Weights of a small GPT-style language model, trained from scratch on English Wikipedia: untied embeddings.
Each number is 500 + 25 x the weight over its row's rms, rounded and kept within 0 to 999. Layers, rows and columns count from 0. Numbers have three digits each. The size before them is the row's rms in percent of the matrix's.

# layer 3 MLP up, 2560x640, rms 0.194, rows 2192-2559, columns 384-415
101:536507486498480523497489498502477508487509500468561451468483523499486516480503479476502524493507
091:494513528472450481473519465531486504510480454538478509444501474504494496467535518484506521522502
089:474522513498509513526478479515483454525545507500491503531467462518464503541524528497509502508499
109:452532487521501525523497492532494539515516489481538554499470498462513486485493492491516478481501
098:488438499500541501528487498498522518515483504517467501495470505520511541467499518498494507459527
094:460482527473482500500521540519501515521507487471451536515496493515482507501488529503493530488485
099:454514516495527490506529495543501491481477502468486476551489513481486503513516535502508478481515
102:498528528502496532524490493490483506511523510518480510541464465559518497521451525514479489486504
099:497501472500473504541445497511453548477516515481497492514507472542552486475519490514493487481476
099:505500522502519477532492519512507518527487522481469473496447539506448493479479522518515504516480
100:514465525475478494504515493500505518548465502506531555510480521492489476454465530496495504499513
121:516504501454553518482465484511485527431462454543547491488510498483489510459522500527480523503518
127:526517494495454507467502487501486497499518486481531600509510508553524480498513466476467545500454
091:480515512486513496550460516494533511520482506520483524522507477524487483496508481520524554498473
106:501506542471541521472468517510528497519521516498468506479496517513479493511516499514478512521480
104:546516526523543498495497507493494514475496494517499498474498539492484476485513498481524520439513
108:511456521547488473498494557464503515486504474487467504475484497534499514541492521466472436518499
100:497507480490518529515508503495489513499473518505537517503496525483507498513503489495486491457544
104:502475504516540489487476474497493505488531530508485501542477524451516481508512466529492458504472
090:519530505494515488497464496476464530482514470532504473490466504501466533508483534503462503497495
106:493483477482450526537556473483501463461505491478500494531522491522470484493506533497500479511524
097:484499536505519472498505497484480534513516530517532516529505481469526542446493515538527511538459
094:508498474495574480531521493527522499513480518470500504491484495493479492524502490506497540466547
099:524475512514499510524520503533490528472492476525502471517502508467552498492524553497507488514500
104:487463495534517522496503510528471506498524509505501494523492521508519537495502481538494492514471
104:507504543536537515480478512509553484459484511514484526512498481474465530556490490519530481527516
101:492476518482520498486442498474558501513484484516505510515519511441512533503459517491517513466494
110:483504524494473490458519507492528515490531457501506470471503497497492513493450492521491514512519
108:506476518552502502531520513475477487504524485463461477466460452503485481520492465509517522458493
093:525492515479522466510463445515507554499452490555500485475479527526515526498539478499490542510463
104:495473539483477497481524478528557501461468520519457457492478531509456550514514483482473480497515
106:484517493545536481528500475499468496511501482514494502534491446526507499527519504502505518506493
098:499499494530491492516521516526488498524519458492478457438488470475569516515505532527492517498497
101:438524504454475519476531469453533525484492474511504532500541509531509481520534518466489479471552
111:500511517543465492527500488510528501507492499534495511491492524442498491500520475488551507483476
109:533513523504541503509488503485481500497488489489535520488455490468556448493423432482505479466509
099:515524532509490529530515504501518563539454493502496476506493548521497482509532477493490476476487
105:501454470541499517522492506478528527505479543500466523427472482490518476515512487512489475466520
105:533543513485483508495495496514471489523522468477498533522534508510467483517513493494486517479512
105:470517535512476461518523511482511506484471464475512467478487472492507511488543489517492504493530
094:557491494487514470505536494512497521479534468515460533488513505505480483503521560475508517451510
088:558492495471483535514549499525520503490493489527523482482499485488448490525522494482484512526502
096:491568519474487481518511453503534494468453469454496532492482510513502582537497517541466488532523
108:534496484465493493486519521490559462513466535521515472505498533476485483511556495530517450545491
101:540522490532460503510503534500542527502478469502528491462492522518508501475509500477515523468473
095:501510545521497461462538492537492514532546486440479525481447536519496462498506474529510487474489
107:483521491513462484505521487499511470511481472557545488513466534469494540508519439514469503464466
099:483486517513512514529506456502498519497494480515509531467519491503509517453506519519522506535470
091:484512490541508497502488515478492552494479521512551482487510528535488493544488485487516506519525
097:557531491461486515497479469496483536475488505494493465529530501485553501506510544507480544503487
096:500571496458510494502497477481502496541486530475504497477521506519481522522495482521499520513495
099:497483470512477472494486476457538529534444494485493521525479463497500513492515525519526576494481
106:491523498517458535486509528535496508499500485531461505530526453516515471510489504520499555493491
101:438475497441484470474566517502485501477486486503523514479485524509514524485533520486509519553473
092:514530489522478462502503481483470545503501465515499478542469475506452509497529520501455519476507
089:468553498520547500500479492507505496472502528522502508458492500492526523473481543497537549478470
111:485505478503476461513497490495491475502493509468485472501468472483496544504510504522488530483504
099:523531484500475501533486532499476574463512520496501517497511470521445502496531499490531484490503
101:451482473548519469481520545501519507497477511510494480522500499476487494441523475496495490476518
090:511529495499516476538482503531499490461481506487470526463523463459479502531526441505499492509477
112:479496504537487490501454519500510514502495543463522556547495483524496536496498489474522505482531
103:510520529497471459538456530506480509461528476472536509537526533505515549507526514481493502515508
104:531455484511498490499482490494559484471540514501513531503438514509470522481537475543530525554500
096:498512545490492487485499468488479499513482520491515523498527501527477509502505506485513522520522
098:525524526530500465486486521497503483497508516488466549453530497523466525486491511535522490473494
092:504554499461492484489481506506471461433517486492496498533509529485470462463537520512499540478483
101:519503508483466490522491513469506499537480504532487516504527515537506470490520531496474521524482
100:523530500526525540506529540463476507500502486526494506500466489512436486496481465552522498510445
091:458494493518539499478486479493526535517471491473455428504486482476506515470486489507512545515522
095:515493515520508479526488493506457530530489482490520505499510489507477536524491455487491501562538
105:473515505528481553468514480502493527509532499560475498452517526495515537499526460511512478509516
095:468523517494531433507500483459499550505534472522487520526457516528486499507493473513472517441491
097:548450482474511511491530507480523491523466491532469482513447482492501540504536498507516511547537
097:486468553523500516469514484505514498443513484474507532491499437517498529526487497476488509495504
114:475496500528501487514511471502520493501504531479497464455473519493529481530526461516525467479514
105:505474484470507478466557488499501498478542496485496459522510545508516504499487490503512481472529
101:491525460543529452535456510498522498512542551570470474496507553486484562545493499480512511489533
097:515541525473489505447482548468483514461511511479509496491466496527515510516495520545532489483491
099:491499508514517498500496523537479492489471519505510531460509493534524486496447484521498561525471
108:552502539531532510508480532472518487521499512495487501483526502501536484491493501532506513516508
093:536525517471496483494481498460526516493474459485474501481511521537530466514493519504533502484500
098:487498513495485478451548503528514453500484494517505506497494489513452531494482518532506483492512
097:501479510531488499465549452459512514508447499541547481468511458510527526526522468455493476461507
103:498524516539513491521498524526484560507458519512515497487467491502518475504544535484483489509544
098:529497573553482467492513457516470508487488530535497480531484517487477467540509519500509497486492
103:498517565523501533492510506538497471529481509481496522501477496485502487486525506502534508515509
108:518492525520518485503493523549490494534485537513528495529533490479483481492496505524513508483522
098:505467493487534514503477498520508553518486504453516496554462524509469460513501497479499559472473
106:517480490505503494512515458515502520466503492513485510483513559519560514513484502538496515511455
092:520482543503473469495528506537485495520493496461515425479495487514483503473502478533497511514511
100:491498498508450536487497503485498516506522540484513493531528500521441552520469480490519478507495
093:516557533514507499479436494502479522528488500526482516449513514482483504481513519484511474477528
108:513526498488414489480483511490445495490522500486486507473459494536496493544502501476501510485484
103:531500517486538501488482551495477500497472498483516517527515496483457525488472509481503494497443
098:497507519502510514495524461519502465482496485521485467510534443496544515539494513486532483542514
091:512506503479487540457491498531522529544544471508485502498528464502487448490505511504519517528524
097:507483517441471496494532489457512551499465512500532462528478529514480476506551467531519486471507
105:512493501511499538448507494512492504512528469520534497488491510499509494464516506523557523516476
103:478494525519509517531512523505529492526527496467569447523467481491479498464502503476473491474486
111:509533502521482500491506498498475489527506514500476527522498481483472506482464475516522493490487
101:479499512485512521493491541493497480531487528539505511486485520526529534507502538540516510489483
104:453535507505512485532472511512505525463483536500503514495485477537472481523501500472500496555468
100:476463517548531503495543494477510519531480522493471511489466515511501522484512439527518501507498
096:507443471508518525521519502530473475519521472505523525479483512483526551486482467502482503490507
100:508474529515510515505520509494518504458501486498495478492490481535514514475494546502469504528475
105:502514550533511511543523481499495482463523489478524503479463465536479486530476517564533501513544
092:441524512524489517522470512448489483480513512475538460539476529491470519531519487488516526477540
097:504556477515499537492503513526533506497522502483441477507445509462482480484460493504513480465488
100:481522505475480517528474498509461530482496490449448493492471496530500506507481496496495512526524
097:497480489476519469493490501483457522509522497483499495524479486491466503503483493477517513495527
095:547495539484566503510480530512485490475562499523516517500494466516497546511502463512472488527502
091:481471511502531485531492540513466505491493528487541514529475501516533454485535519500485500492510
098:484507485484486493494541530537491519495514520510452526529530464513487522494517461497501515488491
095:422526483486474496562511512542448523484510461495531486502498509498500502511491505553534539489488
112:471499522500444513487541445464512544503503510539537501503531486525508536532489460524481508490530
107:506457485504491497541515495532498515502481520476484498509471478526494486472550479499475443539505
102:544518496492475477496500513518520483490495483477506450478468497526494483505501491487543469495472
104:492489496494490505447476539529507515516474503510496480512482503426480453474511514499526484486502
106:479508501507477477488473549527466459459515501526504503515511514513480552446490494515509482475499
099:501480544500496456499457532510489523473500551519508523535493510456534562469497475465517489527473
096:494443494479512531482487494439490511469481485494499531535476443554511507531495490506518483537478
096:518564486532518480511491476500481491501475468490532503530522513532518454509500511512507468496467
104:518488491501510513547461486512523457502471485551470494495484488504530497484501518501471493501475
085:505522496499500495510485489506487486469496502518525534548468483474525503536524491508491504488488
108:515462518510498507497509520552539509517471525517432486461491474480476484514515523532485493501488
096:483464487522540540499529474485511528475523488485508529528513508522474461499521491510538519489491
107:490523483509447501501501467498542466524511484499464502539521458498490531498525478494501508518503
101:465531490504493486484511515516534494474495492504516489506519497500483490545525520457516499503452
099:508511509497540508524493506489537502552537474494481541481503488530515486497500472552522491520519
088:489488516527475487552515480521492490484469519500456487495461492485528501489520509524520474519503
090:534542483486491509507460488496484517498488492491497543459504464496522497484496474490519523446481
113:535515483466509536502517486490520488474470491484516508485484484513544498531487514500513512514493
104:476470502483417503522543489506560494556439467512493530507497498479461481480495549467530487501489
111:509523523472487491481462506463528523454460482466494533468469516471491529502495491512488510489506
113:452543489443514516523505551485541547445501497505481502489476511499486438505482517505479451515520
105:489479479503511492499508494531498534479505532513499492473464515544491503455523502484506458485495
091:530490504529467490516489504517439482503530500490498529542499441491486510548497507511497514485497
093:478519529504496504525494455523487551477495515490480511473483522489476531503529545495530551510500
105:499534489492479514487511510468475500500536501506503491499502496515492542587493487479521498531502
103:470487537518546500502511569472480500482506497504520477495514510510473478516501515511517544509487
089:483501501463488464439530492504463494448462512519508503545507487477512427463502521502482523518506
104:489515483502512482481485492522546497543528478511537500482501465481483505486529524444507504460510
096:550443490552499497510496517476492521491475512504502510533508505497465444496491529507505512482526
095:504456468508503497501510491457514472495518504519497504485495530557485495508466542491507521490458
098:500532486504518527500482510500473504506503473504509485458529496540511510484504533456516508476469
117:502468509492489503510465497495498528547537480514513509488460461513485531493431483505484466489508
098:503487475508513468559487502475468501500482478477440533521479500480498540489490493501502493523517
100:506540496522494520525452475492485525483506485501527477509517507492456485505469507487450465457485
107:527506507565496517513521503488530497450539501512512460510494504511508471480502481522452514548454
101:488507520527526491530515510485457487464494548573526502439483503540490532503501494534558531446446
101:503453512502527480496502516532538498513497497548479511482527506489465520460446497499478535472501
101:522487468509476508501504491456523520528454489488507478451494506481474509508503556529492456474515
100:485503509478466529471505526490507491506488514486487511475479528498543515522479473487471494437518
104:503512508476521483478515538511549507502469474503534514548475538534558532488520572502539506521468
101:522492530467502487492507521498479475549475505526476498512501505529504497509495479507479503485530
100:471459482524490490544458519504500489466538463475451517474502485465507502509493551504551497509467
094:455460459478493539501487503520528529539522494463497483494512516504491471537522479532493470504487
088:456504502482481478475551510487553565484545467482509491500496515508457461500523502476544499551525
098:536474486454517498512535470478494533540504507495477494480486525509491456525511501504506509533517
097:508527516473466488506495524531536461518514512458451487523482493531469486489522467574469477499472
107:571442495518472515547527494536503538459510503471486494504509468486560501482484491503562529442484
101:482504509508487490506494470469505534464486541478519526497492503492501565527514475472499492533494
097:535516501532527486486442512500525521483515516507514440519491523517496464491496510468498494528474
084:510485499493507489488511485510449491460461510492503505488511487492483480556515490475458510491514
101:474450511510540498508501521473505550498449527523434490467521510451476491539506456498482504543563
097:445492493473514504511472522498466512499532512476553497484482457479526480508513471516490493497524
091:540531488492517455508507540516503493520495493477496474468481510543513441486493495503486510516492
104:528506502593508444516503528510501452457483466484500527474486487522516482439486465508496544512537
095:497515495536498493512517457468503513531503463465479537496488497499506535531472484452498486481510
095:458498528474532505461508507543474511500486496486503516509528518520546518491499486535470498517534
100:502487498515513484483505502515452517463479527491475502516514478496505514541527568506502517482477
097:500482541495527471529450530505441468534527520499490506565505515492560499559509502554538503515484
105:484453506501522443525541491519460483506503496502491496479510497493541533475488511480535501503485
102:486459510545514512500517486491479519497513518444470501485498511479480472493518501548525484511533
092:495491512515519503465517505534520514476518459551521504484496503463522511505483454472524504525543
105:471447530532542497508464524533515515519493491491543495492467524529496467481485455480512516500492
108:509541480496493493502487545520494507509512520537492475505502508487484518514492486538591528503498
097:525488522504525530525525512484501525517541507474526523522482468451511497517538514542511497553512
089:526492492525494516506539457507477527489493492516456491467486491466491518543506528485537483472468
090:529529512457500508475543541518507494490510492486421515488526502541513533543498487480497548432505
092:500493479481524485508483461483498532502543504506524489532463503531509522507502538502467473491553
107:516503479551540480502489517433556531535500463492524514501500509520505477504488504507509536563499
098:548525515473491490512551516499485502505510501488512446513494528552476498519516511480492494484516
098:515569498481509505481458503514468520471476462494505506475506499494504538532494523503496504519492
104:529513511488516501472542455498469549487468494501491458502486470478519466507521484474497513548512
099:498489518488496464510481521479523496454449525477503471484451537500503494525489514521507490495471
094:510490531482479470460500487523500490482497486528521511521535505468526486508502478478501500494484
089:495463494440452496540501483483505541528490487481490518492523457541490443529487469468524530505505
104:503506490509532498536470528470596487497471502512521477486473456513509467457487467512491541557512
099:467490498473507523509530478476524481462512580465515464497471482520479495506530492522492531489525
090:480490490471492452520541531503524537530516486476543482570497484503491502453451525472463527467514
098:525518557542516512439529522520523527433471541479512484503529469495463459473526536477486464493536
096:518511500516518470465517504508531557488457472512435470500432507512462521518477501544523469504488
099:489525506483487521514538506527427496509491534503503503501468490505547486462515494486503515493464
103:505509490494489500465447498495511532524484473487521484483460446507499485493497502495482527541513
094:491546526524511450498521510514488501470505472471499491493457504526510502511553481496518500516522
099:526470564543455512517511526540505507484492508492471515520537476489508484499492521515495495514546
101:517475534524459431523454465526490524482511525559488457466496472510508498508544486507521510477482
087:530478522481525514485477504501483492514538460493500489486519491523542468507510540499551520486511
101:529460517536471481522511502515486472516518462525527533527478487484524508514509489537503500519504
103:516513505519505467529500539463473501525455539521499532519513514496530510492444534489504490486501
101:525560519526510546516526490481488521499510490461485524493517465479475503466557515480499489513553
101:474501486513476507500482500512503488542505484497490487471515509498482469522503512485485490506488
080:526476473514505491496546470516525497530512501450480539503475488511517469483491515501557528497508
099:500495479451495467493503492533504496484536511509520511494463527456476477550501546526511480514496
109:501488543492491483493495515493483442510494491450480478507508483482536502509511489548474457491503
110:506530488519507493468531495540469495487485490480503472511519453543525514511480488524496542488506
099:539516503510511524543494552473507496475461490566504510477534542496514468469482512524511521471495
100:493504498515471485503549507491507497499491442512476485548489494470510441487494459512512523479514
099:489548482524472515475504528488481522516519535501499503513533552528500485519463528491508518491495
085:540473493504524493499480528524537530460516528511483491510525509501478559486514526486514502543500
100:515531511496494523483513525493489483483506483532488524506534520479499480390491528506486497531507
091:522487503509513541490443484458542510494493490481519512466522513498505535515495526500492507511499
092:523482527506506465519467497469520492497471489488499514535483477500497471515530508495465480484484
105:509537510523488496480503491517528508487495511480520461516470486549482530486514561488482533496489
114:492449520504470503497547510499525519494538493521487506508465501463477460500509441511524510486495
101:476500504491501523493513497505498525478474550495476499510502500533488473531499483530488519468524
100:526497502499512544488472504501515510517512489452463492502486527502514479497455509519520511491485
102:465478495508488519468492527504529540500487487586482484519511486501497511514483489487507514527537
093:485496518507508513505483480523485509512514501482461527549528480494470493501500521537465423501469
102:455459472488496515548513499478450519502544461501518510495524487475486490533491508533512496510525
124:519516514526500501548486527499522465538529519558464568469518528507511484496483516513510473542444
109:492498501500466513501453487487499493481537485494532523537534482478517544486511517492535520509508
098:445515482534443509493538455494445479491515491524486484530493503519503488533481512462493500515529
090:554504512518470496477473523495500496490529466470516502496524484531561511468518455494491523524520
103:528509505527464521486493496472494517477509456502522509494502533516547462532460461490504557455480
099:469463507488533505506475490528550509463504475502498513514535527494464479487477527464488503484490
100:456522501512554455515462489495499525517552492501492528509465496507485518502508452542500461530497
104:513509497517536450507499542534542511463514485504499505483492549468510492516504497476502506508460
098:501519487516489497501528483484512520539487522470471546511469479560474520538501532506494527482487
093:466487500469498493483501522477505489479501503467497480432492535520482480521490496475515513486504
111:507506477525512495475446479502553469495510505498487510499516518503542544516501472483506487487496
097:512466511508526474456438509465494515504486494430518518526494474507519499497529493495512512513486
092:494555502452460469514526530507470499476520515501511505490497496489495537505513503491511512494481
088:496514524505517497525543521523471514508520482514486501541538526534514508494502517504480527527495
105:517530477459518448514511489497502490558470497516447450484522495512486537506511474478517495430477
103:490448505473540523464463556528516500498491482522515465523449498482442491521502507517517440499500
100:500486517506484505519504511544564498479463568505538526491520467495509486481500482503492476494504
107:496513477483474500491485496477510486497533475498501567454464503497482502515485483452481486528467
093:456540472502481453501541500508479499513479497522521508538495583498442512509489487497545540515506
089:518549480501515442503454562475522489469480524484471419448502421502483490492509547560528491477529
101:511478511480479506488484513541562501469543511486465502492493498505519470512508476488477508505476
094:505485487522486504508536481489505517519472544541506551504512488496494490482502481491471508545479
097:506472526510511474558465530556516519530503508552514484504472512532528499523521484543500485504509
102:503482516463543493462504506516504490497468458452480476533481488494493495508527494486493497506555
092:529488511511533482462520509499461516496518517485521515510451500474511524489519478541483522517513
099:508500549523513544502512530498475461497502524505526489504545518495508488514512500483469522505523
098:514499511461525488491507545457482476480462496502521486516497473481523473502494527535473505460482
104:490463486491492492483520488493506511539488519471496485499499522513492478497469488477492463496499
098:514502556484503466499497519537520545509479479522439474483487505501522464506490489494513477492525
103:477489501499543526496557489480460491515500484489501486464469508498525489493532526499509491492484
093:495499476539530498520474522495496485536480486509484495488511491472519487533522529516536490529495
114:528519523507511480518500505493466546457512527514508518476488509476470473465488509513520503477545
102:490458505496496495494512470466419531449496515509481532504477548492497478474537485488518520533486
104:486498482500476513452538480484493511571537500503498495477507482552504473515502542515469504479498
092:498510492545488514483508474536534536504465533463508488515479458504512458525479511471492519528533
106:502509537513481467561473496528513484478507462511497479455440472463516509510549528519493500443514
108:488479539538514465474497469524436523523480447475521529492479475525518498464490514475469463539512
098:552487486503498501473505489486528517541488514513548504501506475519510461493502524518500493463498
109:525483495507542461530462503510469493539478511517481508515517543460486485477540465540493496458476
093:497513477540483489449506477487507518492484514477482510497500496505497496510521497502527516511534
106:497489508526455485557551499502517495488528508500495508516505497541463521489458542484520547515546
098:477476489495504457515480512482539577475479542472505523518494525529523506500483480534516503509555
088:490488487501539543514529484484489530498516498516467505500488520487542509539512532515484481467472
107:501447487475479523487514487476477516483516509555494520526507455462533500495502473459476522446457
094:494448528506510535508476490485505513488506476487500510516490510498549486484515497469557524548523
086:493492514503553504559517481499469507480471425489453510501496515484505474514499506527501524494485
100:489516461463496494512520523509511471473519502500572504546525519466529494508480453504461548517496
103:513483503519503472481482501527495529478521489498459475524476503481506472484479464539491497520511
093:444470505490476483506494502519518489516474493517511464555483499476473530513495463491463527544510
097:461519475464446485476494498535486506456475513474507506478492473459516492450487487514524510490501
104:520500529473523499478527529489460480535488515534480521510483525497498509480504495526503515477529
098:501497518487466516451523521510514522509482542479458508472487540489494535486520485530548541550518
100:475526505487477560494471515521509542496477536479482495467508470505496478493547473499501490508512
097:509526488495472526514504516536513476518545481486511532509469485485533462476498512485538481518478
084:508498493504490515521508489437512547491480511459483473480480507479498526520533477504540562486491
093:464514571514530483482522514547500518503551461535526496530520545472502502504506553503505469460512
091:493496503474482514491465497522452463491488506526511499511540506507504491503482536476514474512500
093:513533554487477460507533499514504495452519514495520487494497474487465507521471481528500531511518
094:504498549467485450510448507483511509513504488485503478496491529480470523535499521552514504486512
102:552512504461540524531493534486547474513505493484520507488512538462536504491519474470494523545484
096:494490538511488509505503517495506512484505500446513520452459427533556514492464489494494472507504
097:502449542502465497527468524489460484515569475497513510442482528505513449500505510550465481511522
099:513439468495532472514550496479480513539512468487480453517502457465507466475477514512482528488535
104:490502511514541476534501490500507516470514498465502480483474531494489485481504487502547495497496
100:526511494512477483529489485517489523494531459454484484480452479564512487487504472538489454535490
114:496513506519445506511502531481535472472522454495470463516489518493501490487532524530516495552506
096:520497527526481474536496483456536479538502488449478509524513487430519482500477464526510495469508
088:506450500520516505513469494510495522483518479460438511527498493530539508516492517524514501492474
106:481536516499514467505491498532452500519503475488516498470498522447527491492515470511519532500490
093:456505495509532470526478486528545498489497496507482562491491502509518440474505469513497500488463
110:521467489552502516537503492464504506514494461518537484493494515526460522503540511489505498493467
100:472489466513525480499450478482499496509539504504475506502520513511523510527487489487513481551496
092:524482497469498513540488504472526532480477492489519501462531515495523485481489482505511486525499
098:525456513504462499479527494445449484487502522516489474461484548491500512491475494507547474537526
094:506508567513510508528527555501532493538527561481539478532493536534543524515480494523511534516493
095:513476530534492501506491500506494508487488514465514506499495507498512511522509485473557488461474
103:492469510479556520479491537530538501497499470473520480504522526513448496472493532463513541510516
098:499510496476557481486539495485471512507435516518447493511488479502497498503521471502500505528494
103:500501499556456482520531542484503515506545495495529517502513522538483486454511537477527505490475
099:520508519563527491508502492464464511510480524500505490515505534483496510504495519508481501485551
097:452530462549487503498480537484508531495499514502504485501532490470497484507535515501485512521485
098:523513484510493516490536519511520503510501531527501448524504490534478494492527525556501507498565
098:485490553492534515510469501530476524511550496505488505498483493464504520500484473550497520543513
111:520450493463500538500472486487477552516502505512471507508483477521440482487491491492480511505481
099:474497501565485459524487470495513510485477513483481471473486550494478488522543516472513503519468
110:478519511527486530437492519510504527497553499527518508514534480522501508497498511508484512538494
100:504509583497464477521530542513532511505536479596553474530514527501511493506502459526538543484527
086:503473537502479509481487522527489525517497533532503452481447527498522438489533553570529505542494
092:492494482545476509525488531488481544491478477548458508523475496485524472513483472510518502508498
105:531479514514487499519518501512491503499496457442495482524507483465478514501496551482479481540477
113:534545520454527494504474509514487505449513527518532506486483509500526471511491525493491492483504
101:525479518473515515498540487506499512503475518540464475516520456497471497552517522523525481493496
093:517474494494500515497478510525546536471522499480542504479544464448493488487504494495486486493476
095:463452522496500515546518530502521493475490492482488515484517492514536483527503506486492540505506
103:487522518507494469488519501516509501504473481466489475539510504518540490521528516508523525479481
100:478514497522562475506525515504499523434518484493458506490477508455508527502493503485571496515569
106:525526511508479495484494522514495508493494492493501521502492464553478476545477540534482501494511
104:557523508506538494484477463469510529513483499482468495489467513521519517527497467544534526492436
103:483546492507483459499492523481531521442480508524519508454514499517468483475488503541496479517450
110:482547490514460519542540483490474465523494506501465448525497480509498553502523507521508551493492
094:493479506493534503476500480547474520471511514535487467477503532491505503439523472506535504526541
101:503524507568512458479516489496459499483506500503512475526470475516508541505455508485541500507515
104:513488500498513429518439507527499527499466486499461470490476489468450475501518480538505483498483
104:515511497518508536515518510504502503480567503506509468479495543520495441458504527505512560510471
114:462492471491469503477519509519504538474498467465524504534495515522487481493505458503462486513520
105:501493459469528533488503501493490464473503452472562484496549496497495421532482500540501529523512
098:462498508487485529526478528465511500529553521509506501509524487481554527493517479458517499496476
101:506500508496514489527502489509510507497499530518501556466501503487459514504543495506519496520475
092:470518533495478505492499487518538489480508524520494510483499508468498529544543516530465541537495
096:492536515473498526525537463515475439495531470532477505523559492444511522509518469540543489461537
091:464482532516492485523481472474496488469510502487495534486504500473451481423531479508514506512486
096:485484504556508496503489523526486523508507496473458491453483535498490517414550490491534521502543
096:460528540474537508481531490507496519534459502523493504544462521521540430495506499508500509493451
091:496506508524493511515481500511435554453557518512504531505523481478537492503529530492513503457521
092:489491500505497489534505533497484485490511507494514470529499524453483516488511525524500501467553
101:542504509462485489436486548462519473482516529503492500515502481504491466470488486507501481449469
118:486492521519553489490510534516509488506492508513441528503503509526521477452530453504507508489509
115:504475441478532497484529517530545477469486502505482498496481513446510468498513452477502465470454
102:515507508501503488474492477509538506543490469515526515510538467512500500468527501499503491469524
101:566508501496515470456502515489539471548520492512514533489465526514525501546486522517509502516486
094:502460476487503482498476526521480508482476489477537528492514467459476467540501480503523559509535
101:467527512472455505556468522507496482555489481494458516485507515469501551565528475500468509519510
097:503520491505521479491517520458494484528502497525468504532505512576512479485493461495539506480465
097:469484512486520487523465512533481513495469578474488516483490491489496521520482499516506522447455
106:449466522561507465468507524487481485501501475491483497501489474501478475507510515515471512504571
109:486495550534478510475484503472514485530472484541476519494504492506495474508512509461508531527469
098:467492481521497445523468506499511482479498515507503473532536512482515510437509520494531528521508
096:497479537476497499477514475541461472472479476525504514503514494472513534515491516488515510504521
103:512499512507505483563514464503516502493495481525490498515571519523501445511508481477500502523490
095:482512521491523499494522502513506492510558477512453512510506488488523540498472517519510511531475
094:496561491466509502519492521506493533491482490492506518467495490499477527460506502487505532497494
101:516484483463472501497462500477499503481507521537483489519453488495487493500494537486537514493514
093:521476500478536515489507492478502491484491507523494461540488501487533464507498449496494495537485
094:503477470527498491483451495466510502491500523497516506496486534519492520522487498497529512540501
103:476526535471591504502479525511481510481483510484481559505488521513531513482486441529470486526455
109:490519501534544495515528501478488511494502493446489485501461453495517513463509480490517458513524
095:464509524453489474508508504533466518529540511498477454462488495520505529501466533505545516484468
096:462491506485535476500467519529441470485487527520471489515500492486534512473512517491522485471537
112:516499509529491509469522484497476469520477504491485548521525506480484471509560417530541515517489
101:536492497495479503465530470509494463498516511492523503483484492480543486428502471493488486516514
096:503470490550531486461512505559507480522506477566502481470480537500540502502522512446512511529511
094:442502525442476527478488512532497514463487473537517496559532478495485493514500492522511500492502
099:499465527516474497485489525485535486498485486498497502498461553490555489537516527513515511488533
100:492493536531524518461520465492487474474497483495544499420491514490499486483512483496491503522471
103:477503476519509526514471502501473510480473500526515546487505505496510498519490494510533553524494
098:524496477522487508498490547494513481512489527461490442485486545486504496501487541475483474465524
105:489507538516512485486461485439495476508513489535504493481510521483522521503510489543487516505492